{"num_key_value_heads": 2, "attn_scale": 0.0884, "tie_word_embeddings": true, "init_std_o": 0.0, "init_std_down": 0.0, "beta1": 0.95, "warmup_steps": 200, "final_lr_fraction": 0.05}
Each number is 128 + 24 x the weight over its row's rms, rounded and kept within 0 to 255. Layers, rows and columns count from 0. Numbers have three digits each. The size before them is the row's rms in percent of the matrix's.

# gate: layer 4 MLP gate, 256x256, rms 0.116, rows 103-120, columns 0-255
# up: layer 4 MLP up, 256x256, rms 0.117, rows 103-120, columns 0-255
# down: layer 4 MLP down (transposed), 256x256, rms 0.163, rows 103-120, columns 0-255
gate103 097:072142113139115134127166103065130124141132148117101142110113145143112186126140123120153161137139138138095131135103133088121114130134124139125129145154110129126089121158139154070163180095130140184108108146103180114131138147100133167115096132107147155124084119158132126094120176141159116062138113097123129151120139129129102120140148161143109157163158101127164149104100126129113136131131110114141160105126123144069108107112143129134163167085121110112124113154095119146089137150117127125092126096106135111091156111149172131102070136116082120142153164065081165114120129136110133147128157165152147108107128170162129153167088167083094128132105158152134110126136127120142145101106139130131132130128130146145137154139132112144100090141144094107093106175149106110141129147119140
up103 098:113137153156114126104130182147126139111130153146091109158135143130126142137139154164153150132130103156078134142138082146130119166148120127111134147131134135156114123130082108094129106137128140137137123137144155116083116115140078109145149077120132112119125111108130137153099126135105187139150119115133141115119177118131134148149154143106114135098129123116144102078123104100129165161122119152102143130179137110120147115091121143117123116108081115127090102159139143133050083124102124116098125178103089127132121150102061141148163118102138129138112124173161149134114100108128112105092094107118173133096109108123133137141155124159098123097161112069055097120107131106152114146126151113117164121116139182118108145115158111147091131111085168115147178102099134155180121128126122
down103 099:119107135136136140156138073145100148147135101081120124131108145101114120080134124095129124115106145129159112153149155129138079124110146119102113135116118125095132099132142116121129138149138130140132142106124154136129157112096094116124138167088163161097153132137168144133150134116133103116116073131154112139144143126134097144112108139108159123120098150163100102171159115091147113124121134097135114110114097159193114136128088140152141134087087130111132114151121132160108149098077126087140091113061190112136137114150163118134135155156142118078105084133131134129133128118168130152123138149133142084115123126120117132180169100134116139139137117197164126122163160121098120085107090175130150115115089123115114096092104114103118169149131078130137092071161104131106173137136142
gate104 106:131111169126133166147140158088109066115153168224118153126142131098146115140102106168180146122105122158162143123106132103159104145106135102126123108117131126133123140149126097082142140175131133091141141116106141144139123093168106116114103169116110111141129097121119099095174082139104118121075124130106120152103139159096130138081102113118129153082147136145094110126133183114153165133143141116094139093149154133093145133117093144128123152099157129116143120145155150097128118120085106160153105142114122145129150134100149111121141110158139110115139080095155153161075156152125143154115121138103114105096180138116137128142108141116149130129126130144117108102115122060099113124140129134124172163132117111116152114119132106102190102101111146125118121127167174118136119098116138
up104 104:084147118134130111108144114095147114119147132164115161066129163124116119094145097147098097121122118128131080105083139137152135098117114179095095135117159105121163129059097125126139173146131105107106117177115113144090073112161118120087134102139143132154124125094111165116164132108118139109128089123123171079125114141150156104152119126128139152086147141160141126115128138136159118104096155124110115126145172110107067122090142128133098115112151142143102096088105135124160131109114121160140094123145139174158148138162131104111110119171145156127141178111146113069144157118128164152155111124120111160174129133153162119156116150122144158118157159123084155072151075098136119153153125121111164112104146153112123128140145135164134138120098142112139131117146133137128137133114088
down104 103:142143154145083088059144102151148152149105107076105121134109119115094175117108138096163152109178104128073121110107116144113107122157153134168139157173084174156086154161135154140111141100115124119142117106130111103105156135112171138107111144136159127139090133120129095152115127126108127123099156127100144138135159155126130081173158113165126062129146096147102092096130152129134147136117108091125136111111155134174127138106119142111113071116127119091124152135138166134133133197141172134147151112116177121089143132155099109140142101150102108123134144109129144057086142154136088113103134154152128130150132126140143122148117126111096126096117150159177142128149119142132104147151104105160115146138128121132096124129103121141110087147123098118131117100109114098136129125146095
gate105 115:092097146138096153086151155129099122141132117141113108106086116140165087114159140117099148131131157151174119089105197159119149105139130107132103141134127109126069134141116141165158099115096151142112098122123098134127148121147130168106133129130110129146129150145153148181125126139113096155151173100119095137137126095145101121147123135139086093125141147131185110145097134102105110151129134148126175129137161143104079143134139165113142147159142146119087138143123146142122174123132147119097092159166082105092128148120121081118132118103133156084111108130131170105176097150124069111137133115132112122146119133088142109115139112154109122112128167141046129157097101098096115150109176125122130115151106127127128144135161163138108137127172138117083137089128120127147172122140103
up105 110:122186118138119121133097151132130099107138131120116066166105138139114150105129159125143165098124158151129153114113173155107142125106136156144143127085132134119171118091111143169099127145150111138103126159126136164124143097108130182161114185085148103136109159144144106183136087137099142093152151109116107155137131131124125077079132132095135113120120130118096116139107143140123124143188088118094156097109122142090106071134137118152135130135098150142133138128146159165151156154140143099119100149145146140122131102123097165145150157129210169153154155158107151110111161156062071143126114146169123124090136162144106110171151138159122130108131124151128119117099134122129150116094118126108133127112133106142112150129115122097100127129141108135112145085174139146142166130117117
down105 106:125120152092107126077128145115121130137134137097184117142077128151169159134094171111149121147116102146168117121142120097067162106135131152121129129121170100160092130112142142114112115087146134141109153181118131126144154109141121149146169116131148181078084149116093123149160108118111145104134093132155099102159105094095154169156123139149123165144132154163109139125142100097124122111141130140125148141141166140129136109118168148109114135165132112099168130061082122160154071134192123085134123077148121098148152154126123117179112143150142127122122141114151123128098132129110158127100132146099124081130138108111138148118112137100168094096157148074103133146169122160116092124099121150088105136136116155133116146103130132163143124134122141110115097157129146126107128124119140
gate106 106:130168103188096097113187153128098156152128113107107141084137142113143136152107106175139088182108123133099142120128145100109150149109092135150127104134129143155121133168088148133148151106118128128081125141130154135150103106118150127142138133108117118137147157140108152086142131146095145089112119112116173172111152137130142142141111130115089122150148145134086104131112163123141159147121118118163156133137121124127114180129114121154164117139152098114116155099130157108117148171124102143091120111182126168082123154111073083139082107149165169122100112144138166137150117106112161123115144098139180142140093108103141139159139065108090128140095170164147120102127110164116105147097091119167155136163137160136134103134121116135112111100118100129118111118113158187129125113121119
up106 104:150156123118128151101154106144149119100125126129100124137117120117124166105142160138179061084155088207133136140127107091110113129116136167129113152123122094126116109160129104170128091147132105112189132142127098115164106113142138149135137130145122139082137114120083127117140155096130135132123132154130164097146120173090171142143101075135126139129126113141117135123112130137115175101123066142156144133112099102120117139153147123139123132165123132136162199111128096137095101165119149120188121099141182074136161138164151117116089085172129110133102127156143135126128150135094126112150109103134147114121135155115138114132167105140137092124083140156107117178120115169123164120122091121155133111125114122126156113134113113161148129154139139105095100145076117160106098126135129
down106 101:115128117111162166105142094124175068153145117101112117129087159117112123125123152089116105121087146126134145115138137113146108165147128090111130105118108156136150104109095111139130162163082129125146112118093144142076117116123073162124150142139118168138123097110135118133129136133139159105124105143114141117143149086137126132142111131109133148140113137141164110131129110149138116135130174130109092106163131129086141099084131191144114095177133137120148159134099077123131148136179109110152155145160096102103144130157147125091127165161160106094163150091149163107136133075142130143132109114097144121158112132123129098095074163107142177120103109170131105083118140127136141167112128162083136176096119088124140133127118147157118174161177124124157150104142107093119130108109108
gate107 100:104144151141132112116147090131142115117121102181088144111115113165157124132131147136119131132117136094154119121097099117171147133112141132128125121143117097139110118112132094170137103110147152131126097129127096121122122126153122186096239137144135102107135151117116142139126109162146104192115069184118108161112117115183140106102140143144134159103144108153114140128130116130145097113144135110143120146163143111163107092147159146086108151128114117118126191157115091118147129144126127113125127171143039113149135146130140117145122100149113130092121125094178143107120102173128124113130162136115134117141127084144081137115118086137147106152130094098090140114094107135134104131104139170104120166149150101155102114076138130152166129141123149104106132127130114128100135127147086
up107 099:148151101129092184110118122114126126135163087097131150159129113106147114149123106109123132148136131080130096148148116121125140104122090151152135125110113124121149149119101120090132137124128092104143123114125177101118136096112154130110100132130089115168117111120106142140091111110145096107141127139156135132148095188118186137135097081118113114135160175130113128120148145142163164103133130134082150156136083164111142182125125135126146131091149098102091099127156110102105107119110114082094145135116192114153082096169159108127127128089124110137143109113140130128129138141142152102125120162159131167121182149090124110124142083083183080189162149128139134137135125094093134145114134117130195129123112129115152141111089114133116127185119150144112140149127143104174136107125114
down107 100:151131144191141103126126126137133145117086107129091136144110163169129185150138135120123123122136137120121122119058107115129120114118122104121130176112141139126165138116091124146150141148119137142120117102159114075167150141130105120162123089172145168114099154136154144154130116110129124113051126133137143133109106148133105103126141088181153120103096145111161108116119119143127115137133121083130120120122121132086091164139150143079097110112129107155154150157065154134132136113160152166121165189146110112108120141135103124107101196153108141103145067141122111098149138133096146122131138123165174109093125096136140124137135137072091121140151175133132067094133124133115136121097157118128117123127141153126153164174099122134127121127087111107117170118150122133121110166134121
gate108 093:124150086123145119164113132154110140117117110090165098120118137109113103104128145140133151103138083107116141115181115084114078127130116082140093114108155135118127150152143132126119153157095124114129166127093132141109155102163119127102122108141160139102121113120127080086088110130103079152142108091181172130145134182169150146153156102105094084144133099090115167149133129123140092127131181150107111081115123132156128100119116153093110130134184170122101152127090122115151123130092081121119154117106097106102131139121113139088147098145122114093155121149126140138110127177148107167149164112108137147145142125118148133109155147148116129110141096149184090170140098133185139128112102175123111147132124135102134115158135146138139104107098113156144142137131122182133104147140098
up108 087:085155100174116142143118101141161164124136109107164125114099160128153105111128140143119162076134143156167105119135160114114085135134084081145126123070179171098087122143124113104138175104107138117107161164084153147128124137137131107106134111149131121130119150108116116108091112131122125108141147108118122144120080185157118136114152144117127124179104119083093150111126126149148120132103110170149126120134138125103129148164163134129153143129139113099123089143111105084118173096126111137134161129150108144138129108170117161146123138128119128111149113176143146150181098155137098143124100105153133106158139098104144125113117103153147123134124062106148129105130106084116111133126114097135153090155146149098126114151129194160141153129145149149087136089174126163147078146114145
down108 094:136084144130127114117161198103118117138131123107157175151124135134116191112116120102110081142125132155124165140128131104113134101143125152114152117122113132139154139126107134118155110112105120138140153064141132144165168107148128143150157140113147117099147114123124129125158168165091115116091087122138175115119140090137126106154121125166116100111150140138138127158082131126081094120128106117108130126147125144146127104120133096120125159108152180127091122132088148162103125189166174144152049115124062146168166145142165087154154130094132100143122110116142116119098121147116110114139073161088125146149124131125129189088131139099120163111118140127134107136130190101128117121130139132123113132115125157135118126141095122142137158126161100123142098131118119069102122140147090
gate109 104:132145147145132127094104149139114161128132115114149162147092137135126113139140138158104117166110120106153116126146110126127128085139138114149080116116141126115092083145131156111117097123151088152142118129107127133113147149177099097100114125147132111130133091149124114120155110102162145110120091142116157127129105169080118103096174145166100104171114146138132168123102140124089105141113114145112103111149139129109116199143121132125077090148136155106163121087150092142110132113132131137168122151168082106117123109125133101129125120107147129137084145077110090126156156177127128111187158173062094107128151136131149141078122135153121135147157182104159166141139129081083098127105102120130140113086136146109099161124120126128110142132129151101164149133133121165152149151153078
up109 103:133102099146109129145135121145122156111155150143083132176136077136165078126110108133151115134134103165124165159100119140131145127135125109142125103123133161166118104111177112161089134153172128137121176140122074135108130115103088150106088154141131144104135157094152188165126110110156119137152129092130115120133105123111141085155127154153090181133179097134117165128100099119095123120158142167132158124108109159111121129132114140162138110129141143139126116086083147099129130101126099152125159124095147135138083096100123084138086079128153113127137078151147144107130108132146152109132100105128124160134103116166135132150143186162084129151146086134119121088127155133170107141140137152128111133151121093145145105149094140121133102142084155160111135127122095093151113108167115
down109 102:126157127132123137142139114117128162107131122160115146139127134122089117105100123124130136105151148173114155117151148105179137147133143093099138112153118156123161151113140093116117116099128116093144102099144145161167140126139153134122132111111121112115121103122131116135131129170125137098137085110102138156176167119178138097131163098121154111132122085178102126163175119135122127165103117107149115135131142153089093128056164107151132124142144078119106125162142091089110146147193113129085119136148094146114126117108128147140096090121104081089140118160133112156111146138120094139118132143136119187106094128061136104113159134130190120114124139138159100163146116149111131113124117126105098080133135124135152114127126167132159110112124137124085137150160172150195160097110167
gate110 091:120167101107153149142149151138104175126143075124148152145140109111120129161147087138104125129131148154136112078193137148111121138171107138097099118130129153108154097126145112162100117122126125101085177149106133115125130113080172181090130161084124130127165153090142110119145093155158147146093131124123158171119163117134120138116110116144143115138123100105076140128146133117096117187157106166130117143167102123108111078127154162138183157125155066138139164139130120129154146163126130115156116144150138131115154131087159124116096104097143140122127103088144095164116109143086111134150127099177123151152140118158119125139155154103124126122134132130091108132066142128110093096128191101099138135142168122136118136116114151125131145144097125143164162119139120124141141153128125
up110 092:166082120178141084135107145115115142092116148151126122109114143169152185159123099108128119106156129100144113100170151139139129140118127168121177111113101124118120148091089134102140150101094123139091119107132112138102092121099111126125123080103098187138130104134156110098096131137150173113113112116091129147137153150132074122119098103091152110104111158149135119169139181084103173140147166179135102112152168120161092125135147109115180118118080130133122142128124092120106128119138112145114126122108142127102119127135190105128105120172101109134114158084130116145131110132125129176150148148140104128098142112096127109109140111143142120134142104080123132142092097154166106107154154138155085102143139138157123076121111144089128133108122099144126093123108129138131117185125125
down110 094:098144137059129130121106097096107135128085157139093152157124109126120152128159133114123110087117115125110127117117108105158146098131130106184118145140138147144189125141123147113130143147150100143149139115102162108156107125136106136102138124152115149101141128120115130118134113111126105144147129139104130141136051156152156143062156145139144151131126124089162104127121098177117097144107124143131108091112124135127120111146090113138146120144111135119181084103140095153143089121094167094132133106118126133119165146132097105100104138136171110141088126174128126150104174132154129156140153151145177151116130116092102108153122157129151149140138141142146151090100064126093114088100087148158128185155125144151159146100133069138123117124157126100123143197149114128123117110176129
gate111 102:080108147097109099138135129107146128147125157170136123114100119094153129080186109111122168130132116156120139106143149103130087105121177128097141166142143106118127137116121126145113118141148115116089105106048132129149111162132088156145161131122099129122113113157161131119137072100109102132112097121157157116128099184100129110134127116111122104107153150114130173148127116093117137112139130130149131124103138135132131163159151148146150103164121160157121131106150128158095156090146127138115168082119158129126151103098147142147168105116127112149152144158156122132119121146145142149134107130106129127143129146095095143077181119109132154136130181122112096161175131156146090088088130141127144072130126112169127139142129125142125162098130089147148136158147063125079118111110067
up111 101:157125128151109147134131167107152121104105071075123136157156141163104159111124140145154113131113078162144141139138113135124128164071130135140150151111155134134153131119131169105156088112142086138110164140203133116093104130112184120098133118139111168117129128117109117128161152116129179120111083124118098090120155116113127130136147138150111148154109119103137147156166131146135099165119164155127101177146140081149140154127140104147125131148121068133120133145145117135119137144060142150130116152077127132148167180122092145151134168143117166143134095084134112119144110125077112117125118127130125158103099128148150101137160127130115073159099118142096146132136113135154127153153079156119110131065111134153123128129075126094119108136104151115163117098111137152125124129096123
down111 098:129149118161127132140108128156158167127139113119143125103092127109084092162116136128054094149135114077102135121136129130125139153150070133137136153115112141096121163132114095116104139112086154126165138155174126133117190089186109118064119125133164139166157148119105132106114120136122148140150143109084121170130137069154142122122100120115105104130108159164077141131125131118120084129133169115132105133110132147107156117119126100100114140147133112093151140171159128100135169107144131117119131081149105114126159142134100136120125142141113150112173129136140130137124131122138159142157149146132120121107088074162155124131088151108131094139127130167100131129123127113139104061155139159104103164141121166070129110121124103091137128134125091155106105128113171102101180103125122
gate112 110:122109104130170144133137095116160067128110120127139133107161095154121130171135111084148105102185136121113162109121144095112147135118108144146218142146117149156150120175118155139128136140131184168113100086110128147130121145145114114121111129076158151102104094152160101084180110109117120175126118099136121097125144090106107112091151117089109147124164137159118113142146148143152138117154080092151168119136145125161116146136135135150150138160151133147139109118117144182129122104146112136103121123175129170125162131101126128151123128112097137101115172092163137121122133095125129157157084133110106099165125141114181108159096132103123135131132173157139172115136148119117146091118114152121131116104145167116086120104112123144123152149107118080130159150115162138154142115120118
up112 113:117124163142112152156115120101121135118128172070130138111149120123114111111128146159102101107150122115088129136167155114163121161128145125161117171103108133146091106161113109190136123171158131107117126105129105120139105115104129142127114121096072150117141129176078121110123143160094066134118116131160136109128101119120141160141151124100118079100120110162096125092059172096114158163143131151122122154117127112118150135104111166139143120128142177079139098156113120118145144141136137106109148127148134101153128139123094160142120170146119089123128105126119125142115156087112142154155157122098164114047133142116151128101158155119131148125108150158124145137112139149121139122087131161143105114127133125169198112151121117191131135116108148108101155156184115123153141116148139
down112 108:106160108140105143112133105119084111106101118097132170133120133157110147175116090110139111139114155144188129145137118145127129193157141106152156109086126169094139152099109163126125126115102149117104134098128115136140103124102134111180143102134133147158144105123153147049113126105124115114155127124133133095163131122147165101103124128105082128105176112154115098156141120129075137101139128111144164119143138145092104136115153162137187113149134144112111186123144114117153122151144108115088131140121113162130154069134138074138152160143072130123111092116148119133094139126117153163140165125168148175120085152129105122122155107131156124150151089137180132140121104114134120113120085157135128122103112132125133109086101144105101102172137165138118160113150119160133103138161123
gate113 105:077119128107102137116141111111148149076119165141143122117132110107128106157090116134107152132158153155123114099111147129152155101137126087096113128080148106150071138144123124108199142102126140118132145119137134127124204144140141149131104173136101129115138154100096174167083149104142143123131102111102115132106121121118164142112112152104092118152128123115146112137150094114148102119116152130130121125151169101154143145127146115144074133149170155167139099134143113157130129154106126131119119132151149107143142145087147146173131117157173119097072152138097115129097155102161127179123132097128127127133102141158136155157147121140065164164138095133153127110110134072127105120141158138118156133149101111160143154117162149163106086066127109145133117161106126119174113104162112
up113 106:156123140103146093124144146122107107125145128146128100126158090101126133104154138111113119111122089093120124150144094123097126123149120134184112135134120107093169117133133110128133139153143146130122135139123101074117139132167125113109102122160153132146114141182169092109108123159082118115089151166133173101110113123084078170090120144158103134140095148138126107109094123115081112118135108125117147120133110128117105099132136201153156119086103152140156155159113177097120159122130183122156105149115121161158126117122134111091162130125118163139125077163165104166161120161106109105092104151126135133161096141119135144114099122197136114095132148119082127160124130104129159143142107092104108078116147111108121140157164118155112179142108118151126150096116096156093136129120124
down113 101:115162141113096107106096133119118144110144128122143101150098113128097138182121168110093137126136140123110138100117101108157120143157113149155156169094146136134150133096133107166104151126150162159137111145155090119137153125125102175139131120108125139130115116084160141126106104100087138114138174119108167101127126123149140119149136099137132119104111125167151144140107161131135118133094175145188162167137129102136121147090116110132137098153145137100117111112165172130076168123123099127131080154132112112138087130105112086087152135129050124111097092102121107160097174179131146170148137138120132166136130075131119129111110117099105079150149110143087119126146100142117075133149118103118085154152121086135114125123109114137099120080120106137133144100135163089129160127135096
gate114 102:131124172151125136111097064125114149138144101127165120112120151128149110135115101143153166155128123159117145125105148171124135137134134188089126101116122165135154112126137159111138132119148149146149144212110166178094159145118108091090147171123141091157137127119134139128184114091071173128103139143129143147116135135138106133126134145155119065139148083137169139117099092100132116101155152112108102124160131125128127098112123134141141125154138138155116155108126136088125189151122164105125110142141076146135155117131114122122094107102083126123078104101157166130125134119117126116160115142146084142150094088134121088130145122118124115129133124117142138114102109132146110148170104109115124104145138070162133097133143137105114084129134127097114095067100135105137099134085108
up114 096:126122129135112131173125140097144178151138126137149113145078147148095103147170104114141162158129156127109149115151137145171160134126121121131105110100104106144119181120115140123145149122096142116088120126121155137174120116145098127155123086108115120157114153099182156123082153079146131103100130143143098151143152131139082132127121085137171177126133117090123149160151154128189158097140068137168133130113105104121154161114147140121135140130116135152153119098117110122185157124139181132112155129131115105151134141102121141107121126137127086162122099121178118135105151119160125136150114105118153151116086124093121095106096121154164122157129112130171111121155129123099126104143178138138106163102124084163082073161088163148112117113140123134138118164087120146130080123132122
down114 102:138163115133110119134167105115150109137124069137141135103131116131145153149165129134116131098123100136119135113121099157111124151174139110179158113141121120115150146162133207123106141126154118161084146146102115146169170110110101116140119105124116097124134136089131125113151142093098145103142122086131123095118181149126116105121172097142116117120160096101150097094100121150126114137133079157133101129101126120120105119127102135115119123157131127160127157146086137102109126150089124104112158073069107137108116168144084112142158111160097111118103108080138161067129130103131132115150112149187114123132119166120124151207158116104160142116131104146160152121128165160126105065154139119135098114103114127114144141145133163117107098118129120074132124094147133123127115105107143
gate115 103:097141113095124110163128102117115131148153160136119163136138144157153143145160190130158074137129109149134152112115162090115078145135134123103167175134095100127137108119109150136163143117109135132155110137134157118142140139144107124095116093107083110135131129117137130108154089103111132140110159162206102179131105115155144134108151110165127146112156143138116099104165108141121076129149084163121138148140150166151135078127144134178140149143120116120127101119111148123093154107146127156096164143105138137090106138131152085118180130124089139153117122110154127119168130183126156146091095114122160124092141134064115137132140120118135133108098161145113069115136115146102111079135143124121101122129143130155082148130139148135137159155178102142137134123145090121126135115082161
up115 097:133084105067117064135155075128136112116153163164156152110082138152171135127141162144198133105095136124124116110161120092093082168134112138110127141133140115122152096111116158139155181110111136142124121129139136096123173146127142153094141118096095083115115145129146115149137112119096146171107150165186098134150086129117118141135145100160153158116158158120137100107124112127140141130160123152125157150155123160128103095147120106143118134129141126153109132118137134150095125117142149116099167128135126109121119104121149098062136169156107159141128133117133126126172112138098123161123141117107131141134141099102111115112159181122168137090091093114097093151129130144132111110152118116114124102103122112133113158121129154144133154143200167184121139126164139142129143126075127
down115 100:139118155146148128139138129125173118139103118141165122139164110157146150082144086120111097095136153139084128154120180149111099111117148150157176103113147114156114149128156112093105083112135092101153120128163129160160135122135101149123090123133156093122117117170084113153104195120120111117147116123118162130105069136097124115104125117118142109191133125138135117142157156099114104151120112165136084120145110136170117151166122164123093131100136146120153117157145139113179105125155112132174115134179116136160118085134142065146120115168090079138100129141128147138125121137081097148102126103064074126131169140093138109119161127117084150145156138105122152116141123139114136115137072131167120141117131092147138120125138135131156126119130107144122159156143125130153106127108122
gate116 099:129092133110111107143101127153164139141128124169125124107124139112165117113113045128127127125123148114140117118124086124152101072122150115162127121141119125171151072086170097145100109093145135106120142156120166097082141161123130134117167105169178088140131129087131118141142120142177135151144114159107140150114128168060150125085149138101127138114092116153168125136132183110139152127124153113148190193105125123133151135163141160137124121119100145142112110106129149110132170139137150138157166146160109088141117135127133145166177129124121089145126118146119123144128119161111114131137128114155160146137120068121141165140149115134116156142116166110098137132126130141183114131104172106154092133171153130111104143109093126116131152100134112113114122095092106105098111135121149
up116 093:082138143120140092074119159108156107110067129134151150121099141096181091117144134123137167127164141122135165123106101112159171103120118111143097088131137121153137103110119136134112162110136148132115123098189126134115132154144119125163161102156134147143136114099135126139153136153118120154105085159116131127167130124104169158072137134145131138137115111111131133103090191135147180107139146090117143175138140138102138148168165157131137143112118140168100128115112135115129132171149142155106111135162120112155121147086109134151178130113160090136157105162100120138131131154085139128120106133119152137138068088099140135153166098127107170145117169119071151179134149091169122149133162127131151145161119156111140140109135153096145104118135116144112132082084126116136134123108123
down116 093:150134114153152137119118135111139121098092122117107128117175130130127170134113103107147119106097120111114187143147156124122136119156083148090077154139104089125114182123127155136134140140127131114094139154117123129178141078100119128146113165130131121118146071135152120160093118099161168101171108122135158142116088128103110107125087122148118158132107115148129130170173120105147142159153192135129114112110132116118141128111126115132098147101135187143133120156120149124175192163067135118132162117062163155158156125145138169111133152099111099126116132135156105119135119095122116164122090128152154143105122149138136162148093138140102144171129113137140070156156146114162136146126123091111106120127162149152158138119138129145125099130125157116140131141091119180101144106107167
gate117 106:113164135083157124121124129115155132113127122150158134148122148124137096119115134111139151138110168119132164103072128114151086162122127139117174110168152164103168144108167121138129132137107138118110146097086177151123115121111118120151107113093102066096128159151112093104141117162131108123150135135137108146118130109136165084073095145136142134172138135109135163134134057160119145120122134138139129136124114118135131147139118170110101137151145129129155100170117128175151142141127170103128085132171148130125175094100137131163150113166122125114096140072144133088124111152164110100163104141094149117157115113124151110117099139182125130127108150165172163152128163153080103137107129134132112119178120096110134135156102155101101132101081150109141131105067149120128124144126155
up117 110:126074135147154156126133110171118133122148096109124162137134147117154115124146139151087130123123129144142110108194108125139103114128120120164094129143149114130100124152117170139154113120107133117086101159102126141140145138137154133166143139081120145125110125118152164138069151075132174167106116155126162125105123156181122120147156141109120114085103119127128122151113148130133108137131089120102138164141141153112114109170160118160149159121112113150133127151135120062176167093123128135132081132118101150162131185137148114113095155054158100141140139139143119121119125134081118184103135129152157164145153137108120127131111121063098097142115117151086121154171170146131109124158156144160136127134140181106125110128108111145164169133134118122150132093156120115101145139115090
down117 102:154089155144162134133123110152146168146133135140100101150135121156137151075113161146151134112113127128110154119121134126158125120124107089114096148136181075129161153117144177094124148202130158153145128103118105115163180136124152123150103126121147118109184165146188065082136164156130147126105152105141161159086103148145120103093139120099154117134135108118083114121112128122141139134083183140149085135151154132147149119146071128136062148101116139133098100169127137191136101119095136136156099137121156140153139143157113174138126145147127102144107133102136117084142110126144107125108120089128111174139130139128134142131128131156135129139114107129129119152101147128107139132152151161118122145099146097128149096128094123088126128147110095161164113109102110150136131142151115
gate118 107:142146140099139137110100168133129107133122153170113115149153096159143119104153130119114071125126103166141138155157128104152141153103099096132094146166113147121144132118138131139122116162130122164119077136184113139151161125096127122141148136138124163149165131137100121124110097134172119162110133128117152138145156121140144163123125173136142128134132105144105150119109089132150096139134157131147156132167077113178096060123104102134118147103105122140113135172151131135091119122132199150120104133140115163171118106152118082161175125107121138121129130115107130140132113113143145150105147171133143164137095095121134067128093097157141176081106139098108155176108117152120159158117130142113124111110181108137162124125169120138134114107166152153124166144098143102082168139131088
up118 112:121129112073148112142119132139161160128086110155130180152120091149098107129102126125115101104090120163167117124110085117120122118097101088110136122114148120152089096095162153132133139135145145133150110111086111126140188090137123112140100108133162144090113112125125147141143166109137145130110137125131140171097129134140130152146113149129162159113134173138126165123148093180128133113125134080158127141148135050106085121176162150113113143121130137127152128134080109102135122114152191161125157142135150097132153142148114133109139121123139141150118140147107143161119185135106135137137099123133140179202120110123142088164125087185095157092105093129149093110119119122086108145136170131087110125123177138131135141122112115103124117096146128119154125134141120161132173131113142
down118 107:103125091147101163169108131103178137173131151114174148171128167122105092136146138132123160141140148167118168113110094132156162139142130139099096116119093119127149140135155152133131075180094107119138200094114139055090118111139132124123166102139138106117140118123137119119097114144150120138146129152134152114136125139091116084141116125110146125116149144133134125133104070141156096145115123103108103147090186152090156126140130106157148114158153144110159133123098105121164138142141110109136116108114174072094115108127081187105102097116107080136159117131154114132116110164133129124160143117170147134135140099079173164118128144128133131126138136119131136150136123082127115095100144106137141112163101122135124162130100107166129106113130163070115126131117109138149136114111103
gate119 102:107088106103105167118133133148144145139125150147144153133149120151131128168124138130123128103132128161158144138116107142196165108115080098119116148160107163154149160124122119093130142091132132163099108102148122147112152120117122138136114094135136183150143092145101149113149143112104140138108101142132136143138116113116149136128158168150102108132143176152094114131132116085078150124131152125109157139107134114168166104081143135149166167125153123156104147134140146073131097144106175108159176143127157118152079114126136127096102122135178114129129141101139132122144138127103170085116180078110140136133134118111050101081142135134143147127107096145124113153167149107126129123105118147155138087113080104119124088102138110176162080115136129111147105144106087097161109150124117
up119 102:141130143162137140135142116093155094137129114117061115170166161171134110144159135146134121130153125138105120132098144084107131091103104117160147135117161105118128151115095121117158124141107093160150091152132095140136085101111115122156126101122093103110090128115112131146090127123157134095114093160117126159160150071121138119136177092126169091156147134117145091125121144104116158142142153103135116136129152133116142160152141115112139107151113106101117062106136125166142149114086088144153123138112123087135141112129142144138059139137139123104101113132127148087163104129168109113160132145100137124128178135188180097115179126070108143127144134123072152129137120127117154114089125106152085094136112098131141100117142137134138134149119077163124118156135104162144100138138148
down119 103:160133133124153108089157162112143113141159158142150151124102109102108109143123153166164113107126134134104108104117102109120115157119136151169111125166103139147124134123148138136112103150153119104106116116139154124148115123147149109129107100092152103108114128089111139141122162113108144098120150100115144112119123179102137123117080169132127127133110113129199100126134145156113104131133152130150156152120090132097130094116162128144141093128118133117144108156092131153109091108172157113161133110165135127179185127117114146144150137108125144128160131133143097084130162103123165116155141122091089120132130150156143113055146176140168144113064117160106190112166118155143106121129152132140114149128136157086103147114143115136122133149123120090153086118158117152109101171159040
gate120 097:098161119091127076111093118124113157157113165111112131105145127135150121125142079111105081135142124139132119107137098086162108111122167097109168125132121146080140123107118090104138104118090151124128154079127144161124120120154131096151135127135134161139133140109144140118195194119155165054146106117136141135094083167123081146144124136093126134121141139134102126153102137146144122115164117135139119171144135150118148135093098126135138139168131127134169099137151129153100132113121122191145117148125134118106153118100076140121088106125141140156073136129123128125122129119146145102140117145152087145165149115166116119115173125097127087181144163149113135090165124155129127074126135111153130146081154173135119106134177090117144112112116110088112156147107118143109101117126135
up120 101:148118097152122112163122096128124095188078137125157156141126143124161167136108072140106118136167131188097149085161128115133135132132138100132105159117123132091143121120129107163138139150090120167079151099088122126089093130142120124141159119045145117141113169099138166117165129156119125113171141158098189124128161171103137151132123145126128129126100149117091137134094168133105130116116080163135103138114161125119165110153105121139161139116123089124129127128132161151095142105119140172142084125139142133138158101141105152126094136108104102142111146125139140118123150099141124147107130167165109154091127105167117129129091126089117145159153121110104119146118139125098089106122107119174102114135106108130083148118105139102102123125097143112088146127091155184133131112155130
down120 103:096119161104143113141135125135137092108188144133126120183146121130098169108122121122165088117104145127105125163137144131157164168140113119126103143074154145142125137152125124160111173122146126084132176102149149097126134138138099101149081157118122145178167104115137146085168138119085116164152124120133136130154136089161133119085123107112139103139116121148123116136103149159126088105147181124105103125115153121151170134106112136123170116184118106130101108111091118109142109074164146086106159125132162142141137138129163128139148144110101116120145130165089145142135117081116128141120081097138085146108118122079110126173110142150076125110121130134154138182087139139146128163088148098149117147109130120118139161107129174138139092105142117094162117111114120158128153105132134